Part of a small language model's weights: vocabulary 6198, attention and MLP in parallel.
Each number is 128 + 24 x the weight over its row's rms, rounded and kept within 0 to 255. Layers, rows and columns count from 0. Numbers have three digits each. The size before them is the row's rms in percent of the matrix's.

# down: layer 4 MLP down (transposed), 768x256, rms 0.0473, rows 204-303, columns 128-191
# up: layer 4 MLP up, 768x256, rms 0.0474, rows 205-304, columns 128-191
down204 117:100181095112114156126113104157116184119143168123136159119132154115159146140097098136156080122161118121159123117162148126109148107120133115104145126141125120123128144117130170117163120081109132
up205 101:142100168152139118103130119161146121121115137149104119132130156115138125111161140147083140104194115114111099093140165119080116162110073161125114090114090143114108096124154105147149098158107119
down205 103:125144115139144094110124119125135124159131118162110131143109118151072159138102138143173120107151154104084142160138158109153142100105096114128159117121100130138115133079123080146167137118089130
up206 096:102125118129104161125125164161091130119146118148135140145150137089100140170116110136111168094117179140136145081075124148117171122112099107101098140132127119140133095093164115150131155105147144
down206 090:133151096128105177122121104109118140126122136091140119157162107077121087170131118146144085188111115107175115102120154132146101133174122165174109142157122155152186134099137156107119099127119150
up207 113:140103163131105112147113165101179137134179156185090163174170099125129139124174118105129110130134160153125171135092113131125158124132122109116136129129109124092109136115118107134121106119109153
down207 118:099162089102146138138088136139151121102147120133093141171115111113146128139166089146143175135165154120134135139082113168131133167132110154153138143144079157125124069131125106132087102150128145
up208 104:153129180124130129119149050142094137107131139114145143090089120118132129096105136157132146143101123140119115147153131114124127156116137103113135174137130160112176136140129159114163097137138117
down208 109:107163160122119139160135123160144085120090136114126109107132123136138075101054092150099163133117116136102110129189125091164133139146109117109139139167115135141112114128120114085184096120144152
up209 095:167129135152133084087133124114126175126135138104137105111142173112162126125157141103108110126110075104064124140105113150158107109160080122154161165151067131151123118141123100164134166120191157
down209 096:129103130139113177120128148161125107111071119148133122132128145091157102159143108140134148137160116097127117141163144146214148115097175156171081152150170124139157120127108099101110130088097114
up210 105:132106145131165131152147144135134131097164144147116194118150166100144106152069141108133137085129088153165128105109112155137161121100149115105131103153166094123171111152129131120144092114119096
down210 108:127177114103121139144177119142148134130165088135128149083132106125111091113179133112085131085135145155110130177139145147141115150107125118152116118179127053152105100128108097133123111113117108
up211 099:069150108151154120110099115190140111135130115121152120140152125133142099127101148075178134116184115124116102123141164146182139129138130114126085131134134144143129125161156092123150147117080130
down211 098:116076081142143100141137166144180104126138097165106152139153106095112138138162111141080133138103121150138098153099126131147146156180135118157114160125152114130130149101117165087114116172138142
up212 097:144134139137096158114130106124134127151107094151119177097083163184107160089128124124130152120167148118135112110117146067118098136140163079172187151117115102145065132144075112112155112180136166
down212 091:109117118117153134101120147120146115128161150100084133145222138107130115147100137077126121130119140151085114076120118131114111128150103141062121123117101111124160151131121135124121120106144077
up213 098:140117156123105120101081137085117174093150180125131107109092121104136111130155140143171139123118133132090114165172139144135119134104139115124121118089162111154143109123105124210125100189174107
down213 099:149100140105126176093094131091112103159144164134113150123156158091120091123101135104141177110147159134130149137111148120137097153068103109147119139098160086146151071130118130131089137074087134
up214 088:133136126142136105143107109168134152134137089171149113164098109105142152102131139145135120121150112128112102142144126073162122110106115114144122104126163150128116127155114108069128122162093089
down214 090:102105105120179110154150113143106142160144105148148133165141111141118104098103096142199167087096137160130121153128171137114145119081094143116161100139125113086120175127126110087130159092136144
up215 110:126128099100173123168136156099136162165149143118079142113133140133114140157115083090145170129139089095121100106118142108104119163144099129158124135129099057138133104057095153130140093151134123
down215 117:130136151145126119079169139129171094157127131127132107097127096155127109143120146114184113150128102102147078106111119126106163139136099139143124155128128084161114144161131146136135109131135157
up216 083:126098121159160112126127108142149119124134123136129067159106083144109153129113136134162181104112119121153090182131177145144137140117113132145168137136123107087116116103132123133146099126141113
down216 083:133124156101105151118141128127096146136089165081131151108118128137157101171173118087130119113143098169155130115114120093155155147118117108159143165156117147130106107137135110149104138102122114
up217 101:097118142117134160096110156162128175136132111110137132155147153143127095085155120157105181120124131153153132147105168131126107095103142165117128078129130105068145124140157093145118081152126139
down217 095:158132117150133115129122108127133129195125153147169133101109123077099100143151118118113150124111149088106115116137107138124135080188101159106115147145062126146124135134094138163073109115154139
up218 094:137151103146122110145147124167205140116128137115176088145128111127130132100146090155120141106136144109142134144160131138140147099097129148137103129141133105134130106151164140107158127083130165
down218 098:088155113116135091135143093143106120115131164100125136120144127138142167163125163159139141157108143113153155055103134081135164128127114141144138164138117146128105092128060110107103118118140114
up219 103:124109131131102125170139149121172185148137132119124102120129101096135130131119128154160117144117124166098141134129134104148139132142156159116114160107111102098112146157100135197095093134093131
down219 099:128139093120114147086139103104152121115127154161124137134133140162154185176134102104113118128150150119125123109089089145092171126112159156178117148100094110154118137139110119097118155119163098
up220 117:131050159087126151144117096121108130137126118134137169072116090108159120121139126147128127130123146164094154110089076128149123121199088118133114044118123099104136117166118120140108138084113131
down220 111:098151140111091120111113141118119180136130102155137150114112143130148139100131146109137147138127147145120131161119129109116127122151067137131105116147177139139080129098115121159160111144130161
up221 096:095087132113133140156114154114168119122160122112118137117094119096142107156119113114137175166134129132180096088190139149108121113137120139133094073153137146125178143104109129145098093140130099
down221 098:155150151081097100085162142134052135125142124129099120091117123154138111167156174168168162138139109097112129095086136128105140121109152145150121100118150153112105088124142120136120122120101113
up222 085:120119145103120119110110106134147146125140169134099149122131105090143145159117101151150105138160127137149111142148141097141153133095117099103110106150164137127141106150089109168122144099164153
down222 092:121127110085119111118114087126111121149122098106100135128124106101133121113107117171117153103121124145140143117109145137150145167050106160108128169112157098161123104132087133112144126099118173
up223 103:109121107159142127158104131078117165126121106136098102137119184107091148112141167104131120091117115146106151131133175195155132155100091164053161136125117114100088144118149136114106114163133108
down223 105:124152112092139155122127161115154111124115138097088129116098096111100133128132142122152137134097136108157121137121144177136131131115107131119096152124144151103175116156114128128162119084130086
up224 101:160080150134133114121089117145138161137140154095110130129097136107166147128082119087115133153130135162153149093136120124137106153159115168100099129078145155140133090122086093115156109104091125
down224 115:118160108157105123141131085095130113110126100147158142167122127114161132114151124110078121106140089127099118140114150164163116103117126110138136085114120182112108126118079179106136121130117083
up225 098:151114086153112138133161159125096166136145104127113130136106172127119121097143100125121112166189097140122156142156120098108116135124108089142087124094109126123165101113180134160117150144145124
down225 103:138147112134173117177129128130127093127164159133141105131169161133138118130119106130124136137089087113079130108109163141151125097155117150155156100101163116120130114109162138120134085088126106
up226 101:102127126093163139124107146138141111094143115141139124153122113128140160156124098091146134174141109103127147102123101089165160135128123129083145120183136091130119137156111101147127146149138143
down226 098:120123120126096142140113143114146107158181144105156124123186128111066118138077112096118064116145097128138070112157146137130116107090107121116152101189161094162118110151112169140098104147111119
up227 099:129111091117125129160141139119097144133107156126097123158143177157152137138118135096077130145149129141104162196142129161145110155133117171094137141133081143125083103128098153143161136120155157
down227 086:153095117166116133160148101106170105109109141152185138175127150075150105121107154129167114128123162096145141124143151133109080059125151137159134145092119144144135119137124102137137164087129115
up228 098:136127140134132164136110160129121119107100118172103122146140092112118115103150083140180134144183143191148074128157121108114123094076115080144174141145136087144147146137110102101135124114119113
down228 094:111128134109097127088104111127155177141131147121134101100100118132156101104125132114127149135112114099124142130147129080129115153148128140183150129134123123135105109120094095122154111139127173
up229 109:118101116159111110153179151121115105163125150127145142107098091115122112111101155122101116160132117171151100096142160113100110133140107132114102114098143115137141095107121126137111195142122139
down229 109:130171118115124147113129111142165116104107127127135103146145113083113103102098133132156119155156138150144116111079131144134135172122161132105109118131132139135155110127110177053096182118146121
up230 103:164123104147143073142146130158131130156161149110131089101137086098154143143143112140149122142102094137126129196127120136150078137159116115109112125121131122092119071106125141150150156149095153
down230 103:131104089168141105103137125124151150119134099129154129144121163146163140139114117152109156155131127138138083145144128134133112088143119137108131109121092126093112164131116126107120113114137105
up231 107:167096101126170160145132126148106127140105097136135142092131088137130145103095084115115172159146120102096142075153115103142130148099120102110122113148168090177129130108142144151119132131128107
down231 104:119117123157167106152143079130149123145169081156147124140158126138131127144109145128155137138112122132156126138137125132140112137144097128099136124158128106135122159123159096125114140133116133
up232 096:157118169133094114135147157136143154113145132078144075160114098125132175119161139152167146151148157152109121146129107106139126106096136102153107162120143130100108119136127096148147152116115129
down232 097:116096130100081087144154152157136148104093159114133124138107155144133125146150127137116155100082116145117128116108106119152120159131131127116110123120172125117111147167113121144142137094149115
up233 106:112105146082148159121079125137123152129112129095130080090163157149124103090117120087129164149152133121067127132110099133108124137137124102153118132120105128089114088150095103132152134134143099
down233 098:133130083189132125144161132098121110135138109100153120131124153086151127150138163160124084188145132156151101083091102131084134134144088155130126143128107116119144123134205141128133152104166121
up234 108:143124140170134107114141116106114101111095123122076129143129132089084117145168147127170138116103140115151132173107126091114109123130144131121115144164137113107174138133155131150116090141105126
down234 103:150154124093106080127124125092119113143073147141115178105109125101142115113161109166173152177125147143149151073161101126114088151077129130138120130104140115116158120132144126104104134147103132
up235 103:104105151154110123171112133140087116167159100101099103106137130142149116108158133138142124160129120116163172149110170134164076175183123158103079121140127170153112151127103132102113144090129185
down235 105:110094146136137124093129126138135118161126171184140113161095100115134126142135126123122134105091122109138079118123069100112138137108131082113104120128158142116114106112128111113105126157163146
up236 102:167116135156094101129091122148080197156158177095128073158122110133140146128140144107166081104172120166138165124109068116114158140126131133158109098115126159117131157128142131135101126143101140
down236 103:134128103161116117152134146125130046149149144127137158127153148129103144116108142134130080119102115096132126156164122171103078158162085138093162117148128123135116099125140125106084109144114172
up237 103:157148148119109149182145144150144149150092133111116151123080122101090130135178160113141109123158112147104095129097184160171132121194117105145068119119111129133110109119126072129128137160099149
down237 100:174179147172108136138097112115143155097128098162150129121118121150144131106093145131185142096107116118172145102124105128127130115135142148126124118124118115107162167138175123194164115155179130
up238 110:122134147160147132183125111107120146130135142072162196135142168122123138146138091126124115103132120134131115142115149119152184126150107148112123159135151120128134103082103104147159152124098125
down238 105:116117136147136130121119126122145116147139129118154135143126129153119141153115104111109149120116091150160183076083148103122173156155092117128135177096125105117118142123167128157141159148118094
up239 110:160127084123140157141142170110130145136118092137131104162133104107167137146123108105110104112121128120093144136144142150124166120110104132100131131102107126086087180114103084126093120146154092
down239 109:097105137136135147113160123088117122137122133103132141124070175142101129192130090157134131130091130123121091130140119124170142110140103115164136166146112161116106166172129110153124128155185129
up240 105:105120085079120104118169175097088121135169121164135148114162107117149103140130078110082140100111158153104108143121153140150118131150160138157116121100118109121104138104142101139119086127095179
down240 104:115117083108135124172103149116117098148123150162126110172135131112138139157136134133146116147170112139083087130094128151114114127134143144071147122118147130123130139093159135147120122173160143
up241 120:125132129144112103155128110139125107120111152141090103094124148107114124180099118112166137105151137134153117161090122124166136101116136122147117127121126136117167127158184119121096138154129111
down241 118:111161159131119114124110157089138140153116168092131143135124171132138162163160080101132162104146109120159135096137118079144157076140115122078148109123133127123107110149118158106118112145136120
up242 089:099172142106121142119118145155126132101135128131125197130110135127174114139164096112113156125100133128121141144103092140132157094132148138089145110129118074109104185125134149137129100148104104
down242 087:140109068104091091123107129136123115178142110120126134164140096131070120111127167156116086162102084139103102121116145165110133119126114129148131149172146112116122131095095134141122127150126148
up243 099:104128132127134126136116176111123101121150181094070137151124136156125130136160127116155145087086146117109083109086125170134091114086148141148131112099164121098106110133081156172128137128101160
down243 101:102145128117142171149125100152116139106128140121102157140124125097098141142134162103133113145095082151143141072140083153121133173141105119088102158102167126180150159124134110115124137138141137
up244 093:120124096133122125106126131086112107122115062150114150184135109094129135150165108106125176074098143130096107197117136146119139144120147131128129108175132146094127115152142058105132102112131116
down244 095:130155142090137129116109088127145128140069149123156148123129149132120110151137101163122124132141123107147124124076173085142154138076158138128130152153164136132156152063114096145106143120134125
up245 070:123152173090127134113121106181102127096147141114110098164125139093110076136104144132124094123108131164133120127155100155136108186103110129124122145126101155134127130117132126132121151156133128
down245 072:114065130110111101141134099165102109078126128149145106153138146113173113112139103144185143104114141159107131126130172170146116110078087139162113111111117127118124138132127141143100196121101121
up246 104:114124163178160131138118089108103138149142101122126160136124128116105146145119142102140095162123122174141112194154128097130080141175139148096125157086093136141110165132153145126123107107120134
down246 105:110164167116122121110132165167152145111119169148161085135135113131122111151176120143158066155116145084116113152112105147154117155104131131153139131158119096178111127111143151152085123144162113
up247 096:191108134141124147163086108151130131093149103096139097150107159183103117150109109150103169093158126156165164126152146149114142142067126145128133139116117170084127130126087140172176148115165122
down247 097:152097107141124094129138140102050142109147154078133129189149127128126099112162119113123168119148153144102143117101119150101108125135118099117117100179108179129106140163127111164158115142130149
up248 094:141113098137111139166128106129131121127137162093107172141137168125145175102157141144062143171116116119083103146121130169144162118147150164133129117087093116133118127141134109126123151141114135
down248 089:069137135116149153109138144136143130151113132141140155106125123108117131160109114114164123136149166151077137162115134121075126159187152186139171106126096145153123119115148082123142134084140107
up249 097:131119124148119072123121069131134170137115125149160153126122123065114145132122074171112139128089171141138106124126094118131089080128149119173107134126137123148178125169131152107123102074131105
down249 098:113119122087132095133143113125129134139138140125095149155051109159114137106091103144132114150135147064125123100120144142067103135161154146115159133158107100158129130136138144127110148142161124
up250 100:116102184126135113096119187123123103111117126145119105140102143105128155095128101111109109128117152135147105111147127152098133101159181100128126123116117141134107141096128143143117167150173165
down250 093:145122120127092123114157111133160148103080145142169171133134135109162153136105129145112133150142121111126100128078125122145141180122132138146104142137154112124119113160128138090136111125145083
up251 097:116084146137111150172100136152102099119154195122120159105113135127161100119124136084148151151091119151140153141148081147139125144126149107085094109099135097124115136153131116102114138151075151
down251 103:117143114104151122125157103081148063080130105123097178141156117156172130150109113083064144158108128119134124115160147141159146120128094069124132115125095149124120077132127134126156110138130107
up252 102:168112118087093109135109127139082089097135121118126140133098077115150123103104095138153104130168170145153114120105130160163144140143154096133117105079119139155127142119125099093149136118166125
down252 104:098114157111149160107107131153121139136124132143142137092134178120119137166165093140151129109158099143139111108144117049149150152125154151092107099085084149196129117107135140140120152106102141
up253 099:098151119164143142116129113172160140121119151123097124142113134134147142155163129149167142178117142126128119083116116112123132100113111138143137125112137132152168145166105109133158141112136131
down253 103:146148124136125164138110103120167132108107106122063134092093166152153120109149159092110148131130170155138123103123132097103157075120151132117054180089165078143153108157165101121152105140138112
up254 114:125100099139143124140180140124131124100121091120110135121105144096125148136117102151147109137188139132133105117143141139121066126144157036119127064125134154129135133133168105139135132186153163
down254 113:115155129127143132099131097098118122121105108100094110141093109160099139154121128117121095182123171139124153140123066181139133098146117124159118116166124110137151079171100099133105133111135122
up255 099:147127107153122131088139117119147162114134137090086131139102127082070124114100142112126127077120126142074167131124135128124127143123102126137133131127110128076092115138190173112110154141123165
down255 103:169099083128094109132102128116183114114114124146157120145135171135133087102174157167067118126106089146151138132160136144159133139137135133132104129109081116169119133144144144104118148157141136
up256 110:179134129129135147169103114092138182121152085126106126116142139160178131134135168160132120146108117103126100149126105134096118150143132115177103090132131134105100099106119149133126093180132157
down256 101:103089130148103083095084155093128151165175104101150165105128093155151128126119132150116121143113163123145082156150120099142081097142114132120134170151119158149119142137146121096154136101102159
up257 091:110151136100102090124113153111128160162130124139130113136160169172138130147058103119205163127101113169087126131128166155127106128138085138162122113154075116166088119130165110104098157137147145
down257 097:120111133109148147138144125144131125115117133171101123124135126106150122139123129131120151105138143169126126146132147109129132116102149134131161130124162110106149124092141095173075095102104191
up258 105:130147143137104125111089114113102129084129175106131086093158120120076128108152122102139122125202127143093150146099105141079156129157114144127154075125143095140127148131140135123131117091160111
down258 109:078110137134117115157157087119127144151114116103142108120127098111126156104125145112121088166147134118105142160137112136138134095106159118152160085081136082093100091102097125136133115145131104
up259 095:140165145149089132130148138150119118175120098112076154101161146119143086129121121122143156115150102156169122143102112135122098104143103161099093119172091095113107106171181108124120140086077123
down259 105:086134085092093153135116160129187164124136092143120112153127151140108070116118164121126097098136166114130156108165161105138126180138125131074151132109130147118157100119132133112141164102119115
up260 099:132143137097107116112121172074127114109117157121120161156174124126148125157103126096132120140151112082132140161142093079116169093175103123136148149134144068131171115161095068088115150119145142
down260 100:152117132099117103113133125127110109108126120108156098131118177092117127145128122108150124129164111089106129096128114101107114134115099123114158122108131124128112093142106078096136135131110161
up261 105:103126125115134108109107152128159120126108120123069156136081166120130138107117120120113128149145157124108137085111162119153130104118150144156079106113152113083162135127132167169126127138116169
down261 104:140131133134150110126153110156108143091156135143071155128087166115078088130117119140123140163081119132095142136133085146146155136128115148154136130181132113133101073143112090113104159140159129
up262 099:175084102087175100163163138112143104090124140117133180137148173086181164115121126136094167145145129148105149155145132134091153153123116144119127127131133147152186104122101160149144143135106125
down262 101:128176117154122153097115115129108130124149135164142151083128105122124126117107167117120169122100118145134144147130094144092143136084159137182107134164123101106123118125115084115194111113162139
up263 098:109113118135136103131140120135142110138153160204170141130101131101152114126076114099124190161122119165092160149116153142140150126166140093111107146120116076101160087130101115145098102139113127
down263 097:114126121126120143072165152114143099093117079144108132097116121183147151127127149170119079093134100183130135101075132158095108110083140107133150125157121158125134152078129126145148139145141118
up264 109:090116088131142142134122118150127133107179106129159146141175120099095136142128159150092177128146145173143132139161128121078110124149086116158154102117134140098163142074167124109148150145162129
down264 109:134115202147091184144122140126130122141117158155145146141097172127159168157136142110125127107182101150145112111168115118155104137160109121141145153120115171108127120165148092147179144084121139
up265 099:087115149107156134135163149083152096160123115115128141106128141100183117115126092103084137105127110193116104139148099149111127106119165144131154096105127117108107098164121089123145104134191132
down265 100:104136130138134124171089137106070110157141159135093136098090132144115151144201134141103116143116130176119170145157133165065138128082110126109142137196133112138104161165148120130097137131123142
up266 124:116170128135140093107160111113110118122162133098109091135103139154129097098117118146138139144149124100174137117096148181137148141135138151129098100123094131126093119150117119101095166136164159
down266 114:092140128132113144108147096150137136140105137089106113097100133148125144111159122137096165104138128149077170146085077117130162149158134119115161148113135129112116155162137118089135134098134173
up267 102:122120139157113105139141088143112157134143145078127118152088152098168134128138171132127111153128149156134116100119154167100133147130128104085143133134114096149143149114146141102114101126165099
down267 100:119147106160103119118122126077108148157131126128148124109087159092108108127104112115157103122172134104121125135181180126162108118141183149148125160126098142148115118171111104144120161143092118
up268 087:113107113133177126117133152116126146126132125152113088133113131115153139099152148094139202073123086142095123171149177175123150134144170110103121114117156162146122132118154096142091084129102119
down268 091:115124116185116102175131119133123114133118162109108139112162125166132149144102199129158113093121095131126148132096119148110113155114096136146102144133130102148146137146119112121114142116128157
up269 102:156137120158122107137120133123143093132104144106147123155139085143130137131154140112107146132165113133123134123109111115136174087120079156159095130147081172147154116128110124107110102147153132
down269 100:119098136137123127106140145149135159124088110134158077096100120097122144135126149151154130108129111113119131125157132110117110121170157156113162073133156133129124117138105078135146142086110147
up270 086:104117092170128126100177093124099124144140116175119187121103125104117154161126102167112118138120130132095111133131137134166144119132143115098085106146163160078188120115143103080117107118119155
down270 084:111110110163120191116107096120127137140136102120101166140170068139138146139172145192141113096048142152128128115104109123118133122123150080106160128140096128135153133152098132097138188144134120
up271 095:113133125102154161123084118069153142124125141122157100134097110156158141165134128087131133143122128126117152124140182164181162150085186158117151149098143136137107096151131163094145128133111177
down271 093:141123133110139134116135158135090085106143073135101128117151081122107123078111156132138128116138111123106134152137130139108131151129112103119135110139105121169091134095141121149160121154110076
up272 101:159143147067124154134148101119075140135123104152158097149132128124107162117173132148141124126140159119142120120128058102121144140166113102159131105111145172133109107101084157137147149132170110
down272 095:130144152122111179118107137135136092066121146163134106162173180130130144158126154142122127089092126128150109137131117120123148101113092127142131139114093109154153120084099141164102099128136167
up273 103:116146136113109084130162089179134153141181139132114085181120145138176147130135152074167127126138176123115137097124089135142153129144164077123131137156118170130090122120146169160130095139165144
down273 092:094167101109108148110099127202139104105106112164132113149117129130094131145143109144094157126125114076127118128137118117120132109115140114134119141150118093164156141135176133145114100147144112
up274 094:149090121115130102138181193164155139089158166101132111082075133131164181115119138092166122108138112136132133137113141128173152132141129159175113128109076099098151132158146136106159148191104083
down274 092:144126132126134138107086111129151142129146099175141118144126123108119103170133115144145136124127163116135116138182124146096184099155134119131091135132109134143151133112115121133111144096111150
up275 089:139132122115148117154157142155090128096157152143108123102141119135157125148159154158126123171113116049128111114107133148140087175138144172158150124142169163133154157122091111153147153115142147
down275 091:146146151159130121128162118109120110161156124126141127153108164186085129129130156170136153099132094169125135119136090147120149120133104151086106146118166102097109141129152138107089143126143108
up276 101:115122117140128120144104147137133133164094132135124141138124107104112138125144111098130169140119145132078131138141194134114105117090102106091122103159129136133121106119135114152097156129121107
down276 098:100115094139112106101121142106078189136159120140156131129152098136141155115095126121171132166141158142154085155145161176097151156098158106102132151128157124156094117094158114085132121168129112
up277 102:135103137126161177167096132096118123104119092148145120134101110137123092128142139076146098143139105106124131111111135133119122118100144081097096153165130156145133095170133056114092113142153125
down277 105:115150114117092117110171104157153129146126146100164103100128158120126143129087133160137142123141144100135113171110160102162113115132148140146130082120136100133086161140070135185161102111136094
up278 109:098133126129123109115142152170139143136165143075113099189112148094152121129132135105130160125143118172122118122099146129138103150136142153101112177108124135112127153122142140124142123125098134
down278 112:101095168143107126147133128136176134148137136114099121139094108108111173121132122189140142150091166128165172108089096132138144119141148121101133094140147145129126151160119132109124121067126140
up279 108:100123160130100102133161141131101115141161144114164137108084128173213061108154154118119152138127107132167148113083084141130147099134124144127089155137144143139113126165112117092151104103172175
down279 106:155146082118200161125111106130135142074125144151130131128081127107121091131158142144180097147137123140137142120133121142110089132168109116137144141123123159164148127123108113095153097144096118
up280 098:137108099146131110115105128152148132137170100153149139142125123131142121130151118110099127160127127149141116124133093122098129114160151086161145134111116128164123102148142121144102168136129111
down280 102:137125114109118114126150098106097086148134156138124093178129105124117099154110143117119150109091142096093122140141124113131097104150150112113166160108110102111152165132140119119158129135139116
up281 091:100140153111109078139129124107077145154094135109126075151148142087135112144135141149176132143108147100161106099157142130163150113156167106118111119130143135155130113147132135140125088092161114
down281 090:102110091138126118105127089123128139123147155144114119126154141169134112149110135107076095165137152127144128098151145097118107169137154142181154165119115115128111098114130136114126104154166150
up282 099:129115087136131136108151150136145107128164119116116152128131118128146111123113098137119143130125151142132162107069167112116159125124168111089140127096134106111127128077099132122162121150107172
down282 094:132144121076142122119121125137165117162085130098114117150147145148114148115144177097145115133087127123124161145122141127108136099140125081175128159129139085150128145148127125129117130144131118
up283 106:131122155058112148153130124171107121129078153119108088134138090128149129141157121149139115115093094163124124146094102140124143124108156137128099114114125123126123166125151135090125130141133131
down283 095:137127122130159094106102152124147119161149120148149113137155162119127117162143116105110142161127131117109135128141146128101139116124117142163128137147108132105106109154093163138164088098113131
up284 097:110136090134134107133104084132114128129097127105129165163101130133134132147149160083131152116130124131145148153120106084128186177156106140108147111111102157140148118153114123145101112139104113
down284 100:121115170127105115113157135135152166113113120136090109125086131145160123148133132159157123138109149139095193119112131155165152141146141153132121144158151187154153095114137112079096129112145141
up285 101:130141122103123163097084148110131144114106078097135123127130151107141103158159114107147109164158162148108132133154102135110116141160142120167064095127172171134149124122129153127097105145117157
down285 113:159124136124138161095140137111160124102095145155052096110123100098141091154129115139134140097142157134151132138113120151191051112143137099167122142110127124110121119185158142135125094098105118
up286 100:179118114128130131113147099142120134156134137105161107173126153119128118114122153155123170111128128149109163135140093108135076154121127113129122093135117100118102106131115129102134150160127174
down286 106:138162157169093115140115149120121160126134135141107105106174141136148133136112115128156153116100118118080104098110131103163068109124127115142111145095178086134117119142108158102111087102126154
up287 088:154136086161108053108109139109134118188169135137109128159188107113146136145156097122114156125126129156143134176125124111125136113098128117119135109121106130126111101105107140133148130107165113
down287 088:122151120139121111156133095149195126174105137120095121138151116089110121155123137163145116124090124170129094141147131147132129130085156112130161108131170095120137110126144122133117111139122121
up288 092:123206081133125120099128081088092121147114119139112122154096164107144125134196138145125148170068150143104133136111089163159141116127149153123154155108124127121095108162105143127107111142126131
down288 093:119141160090140082178104145120145110158156100120158135117051121145133152127105169120128101072143129133092161134116119146108133150098161131095115147123120135140100126157126121095167154109097122
up289 087:116203114138111119121147111144111137125111126148113108147132140099131083118134113092137079137107131185119133111138134129126137082174153112147054140107110078120115149083111137151140112125139141
down289 085:133107048127168136133140116160193097109100131141108130146117114103143163115079118159126153112139082087127125156125109104112130153089164086120155127090120109119158098153162116152123149150165156
up290 093:118105155109152139105128112149126065118092124134146142113145160111120178088154123096094184101138129116145125089111136162139173125095104124139106118130129140145154087164129102100130158125132171
down290 096:145146117130109159091122130125122105133107150118126130116139162110135124083180140174133160119093107127166129119131188103142130160126114135140117105100136130155164110094152148141119129074139163
up291 091:138136162115153126099143184117097160183117101103144130116161098142098141114133126120133164153115096117151107082104130128161143128160108122137079116155110140092184195128146119109154129122104159
down291 098:110157125095113128135102147152155112156168096146141124126103143141109096126117127117105134084128163152134128119123105133135151095117145142140121150133126117089124176135126107101113161144128152
up292 106:140123160132162107187129150099139091147154111135131114063084112130118161106139104124109135114136148158143097091122145116160202124148148114107134142142089120137129098169110107133151119131102133
down292 109:117170144133136159142097134151180162148139096140153093145092118110160172123119116130126117142144143135131128103144123127135120122113122127160167139139121091124141173112159108104177110088145118
up293 113:169136148147127113108192127142142110129122108103116156128113134093102165161120117133119135157136106138120127098135093150104152149125086179147136141122143130123125168109153127126140140111171146
down293 110:171129132102145106140137144151135112114144126108116172154107088090127165144120159170153135126101110135132124157087121159143119139110147157095124134140103135101126186146094168154118129125112161
up294 090:117106157136137134108098113135102124143119134166120149127122119119136151132134125106117114170137148116140149153111154107102078110139111099131100122093100109106098120117160079159127081154117121
down294 094:149122155167108160131140121129121102171161116124117088121153143087172111146082119120119135089102146126123136145169118153133102137145097074162168127142119141127126088095139111167132121062118116
up295 086:157148134106111147105118103118148165124156176144156072098116114126138111141133142050169109113130155111101075124115120146084157177126150134139144113094142150134093094155104133146168131161097179
down295 095:114059125110125135141118113090152135090111138125189136129094150123093159128152113117128125096125158151128125136142100116087121077115104123105143125106120126128117156153118132121133138088122089
up296 088:143111114122092089109132107124117121190159143103123122144141099121121125154114148117114159093107113104112134126127131110124174124147099144151135111180153136130138128138101092123141101142126174
down296 087:152144115105140124178107136148103096135122149145122135073171103109076118150113098201129098106092102106104094133128124130097148140130112112133154120098136145123156103170195133152123146117153088
up297 093:142155155138125111120123063117189142118145111158139122114140133096122142192105084151111111123152127147107108137117086130124141149133077083156111118148151091126073123134148137100120089145112158
down297 094:156127147109134147116110125158126181107128142108116120156119139142125145140156143145153143166111094095121128142146132140107123098156126141109130110132130133170132138128069150116130097067127153
up298 096:121099136164101112148128165165178138132139152100189132077091169117102124103108154119125165094178127157149129119123119106159089123105100145128081132184114083126177146133101122110114096142115154
down298 097:100112120129149191096165126160140169118155139109157145095151159108130172132144180135129137157151124083172138176158099145139131114089134106141097124104121104137137139115174121076143105161129090
up299 091:145104102096131129118143114135104140182153132123115093114107137110100114142137135089131118115135126158073125129146121118144161139120116120164105094143106110131148130094094107105131151114134183
down299 093:169118128105128156131147136143107091117086146094095121152152120095101113128108163106144074091142106138109133141143143119153146148116143116153105087170124087096132142134147125140145146138120146
up300 101:154155186127125119146124138164135152111123154146157136130129149134128141127157158122146110152077147175127152095116132124097117111143126160140134136162115128126152110144117117110157128138134119
down300 111:123157118125112102152157131121183126128137135090115156110142162131136099131165136122110142110125104125136144138108141100130088162112114096147095134123060136077141158084106159144140136175131089
up301 091:066089123084109165094151154155117131137104110097106144153146127112157115132158148158105147187129152179142145131113119118120103108144132141109150112176176175112164142109127140139104125125154120
down301 088:154126121156186075167124151130092141144105142112105140108120165124104122144124129128169145112074135081119099140079113167133139112131127118131090126176155163129120114130134103184123120088145105
up302 095:161153108115069127120126155127125157067099090116136096127178145121076139109137098178136101137146152144103125140163144100108113103175145108105113117063147105148106142140162108132159084119115129
down302 098:127156130163163106143120153179147117101119079130111104142114127102088112160163153096148139159171119097112090113170111149110090141142124151164156072128140110139108121116146096134138123146139115
up303 084:154108116122073159127098117170148148145105121178177141183119122099142149146124094128131142115142095161125111149141141137133136117148172127170112127141129149132135109171148100123105100104121150
down303 089:137148140148101121135118116123122141180139098121105142145090127094140113127147149129136179085098112140106113137128139088093119120137184161131102196093111118149087130154086136166120139158162135
up304 109:125155138146114128132116092104190095166123167137106122118159123118124095145096122136101150124136143148156109141116129152158092136112190111110133118093145089169102095129151120140146082126112176